config.yaml
n_layer: 11
d_model: 64
n_head: 1
n_kv_head: 1
head_dim: 32
d_mlp: 384
vocab_size: 2048
activation: "gelu"
norm: "rmsnorm"
norm_place: "peri"
norm_eps: 1e-05
positions: "rope"
rope_base: 10000.0
rope_fraction: 1.0
qk_norm: false
attn_scale: 0.177
bias: "qkv"
tie_embeddings: true
parallel_block: true
extras: ["capped logits"]
init: "uniform"
init_std_qkv: 0.0625
init_std_o: 0.0133
init_std_up: 0.0625
init_std_down: 0.0133
optimizer: "muon_variant"
lr: 0.00426
lr_mult_o: 2.0
beta1: 0.95
lr_head: 0.012
warmup_steps: 200
schedule: "wsd"
decay_fraction: 0.849
decay_shape: "linear"
final_lr_fraction: 0.02
batch_tokens: [8192, 16384, 32768]
seq_len: 768
doc_mask: true
train_tokens: 104100000
steps: 5955
dataset: "wikipedia_en"
Each number is 500 + 40 x the weight over its row's rms, rounded and kept within 0 to 999. Layers, rows and columns count from 0. Numbers have three digits each. The size before them is the row's rms in percent of the matrix's.

# layer 2 MLP up, 384x64, rms 0.262, rows 43-92, columns 0-63
103:627500530478454444516494507494477546487523484483507495539526469524423569502462486480515433577462499505540543581553574526528514450478506494486499480512465571478500523530469526435555496432497463
102:467509496486501479547546441566451448504508467488594545510550490503489523428500458557545543487499457435529606489471482444515575465500536492536489504526450464574516452517496469483534451535528538
112:499490493478519554474486443485506521497476518495435451436454490540530551575529447515469468544474610520512454505521571537492485578444577505428467536483574537479541512513509469529446534507485496
098:584511580513441499528547458474459540499492514436452512516507512518555510450569504610556472501476494442513526410457454463504486515524506454473453482510504540460459546503449454522486470558467513
100:358513492494539497521517379513528532487489469534486479550493570486501516525513473542460463436558495491544561499515483482503504505518555521424506407561475455554508522506506447491521495510499492
101:507516577515520567532484463466516566541438480486479559528477501498526469553573459533545470469459470497473511516481525500533500472522482440537489488481503465473520489568402451453466455601574457
098:476465504485574480481516493578451511521505476509436439439543376510500608524505523482527531483535480524531470538505430468460403466534563495513520534548501492503489528482512435493493496511509462
098:494468480550548474531501493535459572477496502522483501474562486557449555501522503432508525536585438535525478487584524467537520431527464553508458470513492512509455601532475521494479531420452447
095:542451540498461434558506463458495544486510522502489463486548450512455504560560530543480478576458544542555518555515438485503427488496472560495508487524468403504529509509503544475571568433532504
103:538500462457507514498554506450492561561478490516514548473608483489524474433528504539548441555557514440481598523495497464557503489482432476504460443512518570480495545430456551509467491495512482
100:496508595484414458466516446483487431462518524432488553547498524511481434529522475546427467467449544503513532484506513553497486524474525467517470495448435489454550518522488474443547411465537550
084:475472446491479528466438548520531472544525448497504539459452474465496473514528499571563473480468463585528494477517564512475552480518462420543500448441440533507459525503473519447575419504503564
100:436525505533474478544501435522523497447510562538469501458460589511522525557526597492576530484497483529506489559471474425499530504562530512577485515464509465498568541488459552469570502475506456
090:500491480505514534437481479520498505574525535523542572518491490525528476529519500529479477527551479492501498543497573514557629558566467523524514447469440448465478514474490533494515383567476525
104:485556480575536458471526503522440474560492443587511496516511558496511419517463600474521481485501499452516495493467497479580508547553496564527478468464484527574512545459482508514519467577462454
109:511492482510514504498524479500468498503529513554596569530452563450448492526482523536520509557531455527530517518512485524548479459536588509486586573566505450523576504520415480542478558494552521
092:494514497543562499531466531503417561472517522474445520492529539465551510521514490525550528487518421420458543507507460443440518451556542442550526525515524518552546488512611491460458456513483460
103:468528472503509564461525475555538483512451490462451511495550527549532496527543522487488545490540496417403468546514577427496460551479477483501421426444569512468478515433545460480482508525503518
107:483533514522483440495495529498470392506568459552503485517493539536485542544496451540497485501503546613559451570536527522562552581483517512503493455461483425524522497456537545562520483495501507
093:550567533554521395555500504496450532499541549446506512456488524526397500466490547493488538559427470534538424564457456438504480500469509543499515534503467452463499482475471501504533527472464452
102:454500460496488473464562465544479475490561550512518516422492565453505554535547511460462465467519481523480560484529481485501598537534433500470535520551465552528474549469502395436502563497493510
098:488554545541540496577533497481440487570517581491490520509413558521440470436524484480489497524470488515462517513476429456513555430491586480550526537511522508507522501514415565473503521450494523
099:488603488587564508506528417543496570519469439440507515539503533543513524560518552537448517530525521514515486505473501494544546525545540544534572468535549567553535486486524520443515479516491536
092:460469446556543533592526492566523527481521480559519466452455552558525489525521489512523563520470525519517443570502538508459536539455500502502516560465528449567479507578529488575525525559466546
091:510511527540492520536454472491497574490506468508485552531506526451398466477454543472570533532555506432517522560480530480502511502537542508444431550424473478561491472468395473439510472529509485
099:471524446442496454564448487515497531446517503499548474607488472501531483514455475572485482490484543495529482560488436448530463421536553520572479554465508459470516467502557540533488525431561483
088:487526500562512535465460540549468475467484452576528489490528499572500511570541514559468478540490509538532502459498538514464443546527470430480421468543392462498496562485501505509526500528475600
097:453518459477499533545537423536505537445545450520526424499489551488529536543509508511469515573495463597415427525480527513497476528482513515485556543611516524465513523477461512474476516479557461
098:546506542561510552470492531512535469538478547588510525555514481529452544527553532486493471526458452583496459478578491551524526522436537520518500484491486488494498541496546563468569488470484621
104:402513522442528482491529536527453500515478560462552530523618445521520450491473477561540425441504506486563528482524494509495498511524501510491461492539589514455491510490531482459445441571475533
087:407552468495497444547498495496536495508599477556492444494467558451518503512418452508464482501485512469548422554458514492510553498456528509529475563512526493485593499479530523558502539429466495
103:507518483550493485489514488501512514479583484559584485541454603485432503522490469513501493550472496487549508535489517480570593532460482530530491562540545502504538471482548575577501590503485495
101:509430521500462536465566502523516548523503586454492614503543438489569503524535457499491511526504432504463525579532542531494515561528498495482495464571519455486431522478473460450528537556533490
105:454561480512532534475555484580552451620542472490471516446489565528523487397556505548473492463517491522504539547505490495509445528516485508526493491571514447471482473456495481562544510552501550
101:494479454455524528555520482480473582496487456454547527568515470541430441533469493531446504553550445507489513476573481504575582542500482494444541550465488526502505533528532529538440525427516544
095:464464478534525521521455433495459532495564503509498515544478610502574551514531610492543466468512527575513463438534508519433516549488517518512503521479539486575491554501531437488506538537454493
104:425523551481506450551503495561533466472483449509479443520539470529392515444480473539492522441447533545512532508474524485548454466528504530516409485488507460543511491540507428512533427464489577
096:464529507448429485538539425554522458579467447429548528504569539482550421495500521509462424516462505531503518469466568467537517473533549493511495474544525528526570466498478486451452442508512528
104:462457555525508545525451440468508510439416458485467479491524503472555474546555474487439516493478540507442518547468500487522530500577533505520425464457570565484552503561484430536566515520544495
107:532529463502514457485540479453440508481508435561524517479519514474398507519474550466480556576454526480486564509468491500592464531445487467453454552490482555468476426526453417504486509498494451
093:512562527489557525461497433515524494494574456464502509582448600506538528518497425494519531460523541545530481534521581506538552501509522541457451487509500455520440521530452480403504511489479450
096:505510463497518476414508553476455519420486498453513503494558490511503429485506519531462513523454468437474573580487487477576476499445499502506495581527521561498516470507468476542430563432522426
095:469456521507505524460537493505441498520484450547516479561498530503588453531517500571431515477634533481529585491528494433516493494461514483571513525480517549465458500465473531467440492508471562
104:510545454508510520488528477544454594520520521513511525494540467452545470482506507606539537520490450468453518480527529451472468537398452527462498492491498468494448389516523513508426453513560470
091:516453513497532534479494458541471494503474522538494456460543440563582479481530534566504529502487436529477508434542450483512482399507559535479549465532525547405502527549451566454523477517460521
093:466430499555522429429493480521531489426426418496498541527436550492414470560514501530450458505509570511522463534531452469543525531532518508542497532452530525529487490591494469488500509536477514
104:452502524505509434557426465537538560475468535415490506559559578519453480488530482429522499513491522493475447537498567406512553504547534464506468449461490511517528482500471417459541479492526511
098:379428465431493458521502486521503542521589415518414500528544517452556487552506491535503536495489529471433551478448527495459506503475513467501511511491467452478572527488549516507490541524513552
107:526465505449498463510535383470465517398559456470531504493547445468445577486511515494519492514460461567478467483541499477542564447550520490445491539493479509486531485513467444472459498472585490
101:481480448467545541484501535518513537578477420504434410515445549570573559511500459490412453484533516485560501468493504505483483505481531504451506431523497540453490531455556523536447533498545481
# layer 2 MLP down (transposed), 384x64, rms 0.0945, rows 43-92, columns 0-63
101:450497471457585562487496496567560479494495526520514475446483528555548444452530480495507539561561572472431469437450440455514421462529504476549474533491501494486503518561559448499475522489474522
105:458551470548438530513446512478579543498514530433516497482469465506503479440468495562448518483486522599491458457462442549498496507554429508545544542539517578477491514425485553501492503539464456
111:505500535499473504475462505468541503473498474564576575569463498517511465487471560501530489496511477479489576570532432488424484527496395510512560441482529444533449535549486519528514578531474543
097:463441433559595516459496536477489526479478558533541493520503483535412468535445474352467520507528491525478482551543545462529527505530541550520490477544528518517502470500477561488522513462530506
104:586500523500458476527490495494514490536555558481476465514513465544468540467572519457528524557461485579467437544463478495437550486433445493554561541403556570480506507519475529529481467507482488
089:496467450545544441439531515483521445433544526518491438476514448556473518521470518466472506557500478465538521503546464596492511489519571506445449496509543521488486487496588502501531544383476460
090:448521491494402525516486485465491520455529524498490539483405617466556463496488448511520519583479463464512519416465574522478566505542500506453451509493482454516472488486451537468502474509447522
092:504508526446475522503514488495508443474503509544556489469477467451549518479479499513496489508439553411495541502397486550437470573467449481449587534523453496516492409470552478483477499554569508
098:427519458557520505470489495508523549530465480510554504535448547534468469463488513486537584461537498530434517451470499500522536488538585498469444554497494582485520488537466524527507396567443548
119:473482517636444486490454474512507500459542455521437479582440529485526554436473548492464523467476449530480497447489456472475446493524523514503451537560502459475547492449479552498483468526534571
093:464512443490576545571475549465479577498496501483551459464525510536496527534434570571574503542510460526544542544527456462549430470479482533458564448522502496585497478457494527491519524494501483
088:507524552502520519515570433509491517449485564466528409527536533567482548467500487520467482529493540458491535541479468466527470564504532527444488520575584509456512483519487507530415581545496434
093:545431538482563514491496529501549527563484486493548465580553446475527491464438458474402480496491469525453501455483524540518481420449488486453486491581481492526508453474543462463446464573505475
085:458519545505515469482595554487476427472416547494471372470453455537536506473489513423528547499493438528485537456458534530490510551476482510515532477471549487472514552555489452510511465459501525
116:552532518596484480476429523508446419479520465478481459524495451476534419529438492504494535495504516459537500478543542550522456487578485547470499465502523583505403433479467532485474503501554485
096:470478523446546486576529535506504520498454513499476446505551457565528498503512447436485510409505458454501531551548520528497478489507464487502520502422485483459459457511618450465471465452438431
091:450446527498500501483597513481493466521538468531570481455443506510434537468499438562467473465457515544525489496496571601555501572502470527478451460520557506476422509510493498476529531456452537
124:468525513567422480476512453515562569546518510545530452516521447454502524517431547444504527505529483412509548514443472472492485525493520428578524512493488511509566459433505481457444548541550515
107:505493506478498468463569486498471553493488511472521504474500474496465505507454435365518588527480460471466568525414537528525445487545527425513490518539526520415492477454496439529457543480496481
086:444472437498423588470525520525520532462498491541529461545483502500562526433522487496489470503564526488452560438528538557486515515560484434504530525497500587528541493530539486472466416539537556
091:444462535489540494560429503482479484484508496496488571536550500497530403581415506562541492466536548505529447491497492503445454520460599508477503468498494449443489526475535500567502463444492462
107:461474415439452490413479450442525496481511488547568482494484485484446562508514540494551538477524473531493488516512525500511429482514520541451449416482528559488491488492595513510500469506398539
102:479413517471489524546426505472512491486493503533483518476468486461460517460522457493581444526445497486419524456504568569492469516438498425525461535466429453481440523537533540502478587466499477
091:547514546470423451468480510471504431490516444469496585569483443410473486508507500578473499446523499484480503474505484444538463402539504522500520478532519496434453514460462536431490486436511512
085:587511519517518508529565522544456443484549511471499425513505508532538567491515442510456527448461513592489487454489449523479543478469504424554543458568544540430527519475587472510500504497482497
102:510510587498502539505600512516477505531496545541402461453557505487452479575493532471511518482543497459527568493476562512507535523465472494418485533577497460439475496411527513473534492539488496
079:494406538527481526547571501489561483513547555503533471555479510451509506458483489450533501506461486479452567540546478492503547469478485528537574516447556527495446467452544529483506544502538376
096:531441551539534467433520593493494486538443543493567577529513454488493508496483504487531476419483488480523603474557479521491506458512430477472456456408539462483495486513538455518518504540499542
100:483574533435481488513455507546522428578478499485501438489524519533520558420491530488509519505532558485461528482455598495491510512490468489489434487474471481524460487430471471529383499485508426
110:548476559534515506477530562489560559519514473517441511505446525515537532500519487410478541527480488517439565525491516476470463507481548459512525544439394510519535575540441479529570430514516518
098:551516570499517506440548534504458519499430484494492507540501426504498519485549541479616553523475503587461549506507494517532451503541479444468520513542489541526465536448473445408520491567510536
092:481507510472494534502575508552484434501463552451464475472546404558541512491518509444535467511482421461578547485513467585491477495503536537514515479461575475494420499504563462462461455516490470
088:487541462428485441509449511465500438493513554516460470501495508642530456473455548506594454492461535483473517476454530501516487494433537502486547542448491504546544487516482498599474504482504469
105:543477615511520462488537494481489566452536530506481514522477469508515532545450521493552528537523481531509488486447529516489563500508462463503582567477485532417472529438530509520463606543534433
093:458541549575518515437523516553555452519504544466500474523449490519533522525548521490556522461467502465536499611495559432475467456575511531531437424526527520451471545494449515453519543502507506
096:530504562444464475500511530552550471553447446559508458448487447495416428533456398536476485496486478470485510543511519467559518468524493520493459465564481530454526493513453564485523430455484537
102:531509486523440452450522534478481442507572517459509529474466521494570465553458465508464517519552523482430464489515553407470552484512550428476556524477514525476459590443458500482561548516498469
092:503541479515557531471440457584484519471490495538501508433486506488530430485538513532532476491581517451523518428468448548446484517499498561438529549412531609514472522536488506555520518509520476
108:536552433517478458531484468547460474429498500470450526425501483493456491481499508495533481515483524440522491517594434505480473571523500487430571424543415541481468478539572490501470492461543518
113:458517566564485524541499483470603473473436477493559554553518496464534478418496529504470485477565479513455472431525475537499544559523473532524456507474453474540461452596534527506561515509511503
097:424485549483437490565468540450498532538440521500458494447464396478414529470568540517509457531509499509474494486451497441484487496481538431521537484510499545493558489480557533590492518510505554
104:551496557489493514483554506436473448517503464527501502503467515453492513468491520529534527463513578544501461469557420548502500463494533576500461483508460449466536398583497494512430567416485513
107:513503543559516499515538571442575519476461501448606500531446528481516486451496488439565474426434506490412514493455522568545487522492460508516482531504422497488487441513510557515513510537533470
111:436507574556497490500491521503489441491494541509535591501475527585504470501532478489456481451525469581501436516430463500491550506511544435486428498555534528543514599507493473535539540480448488
091:560568497498550524496502521457482440486478422492459498519480509462478490524462516498510463486548438475521435561469545552507527540464497465546497520460563460508415476450542475573511528398554458
098:537526520389460511508473490474467473538521478431466441501521461509537467458571486492535522452501494492434530455423465504499468413489523512549534437465475423532497467468426509564502493515528455
107:500541497609477534494498559441490501525511419475508492471471504435494448486444508573529496484520513459536480494461546492570504511395519528457491539543551477521512496456538526418538451516466557
096:611517471465470520501456530504489442448444542491514500433472524509472502492503500441505519544476444505468516488524485533560501572575477417473493493498532440490430606517443501449515463472514483
108:474548526508510470555477559571540519555472458509470515518462499474527409561485516558466487522514553487514488512460497387518414480507526466564507459557564465443443513496428512489498502478506529
096:491468590538400415564506492495469500469519474490564557443564507467455529455530498543573505519460529487450447566469515529495531479490471559543456493534501466513551491489438509504511487567494511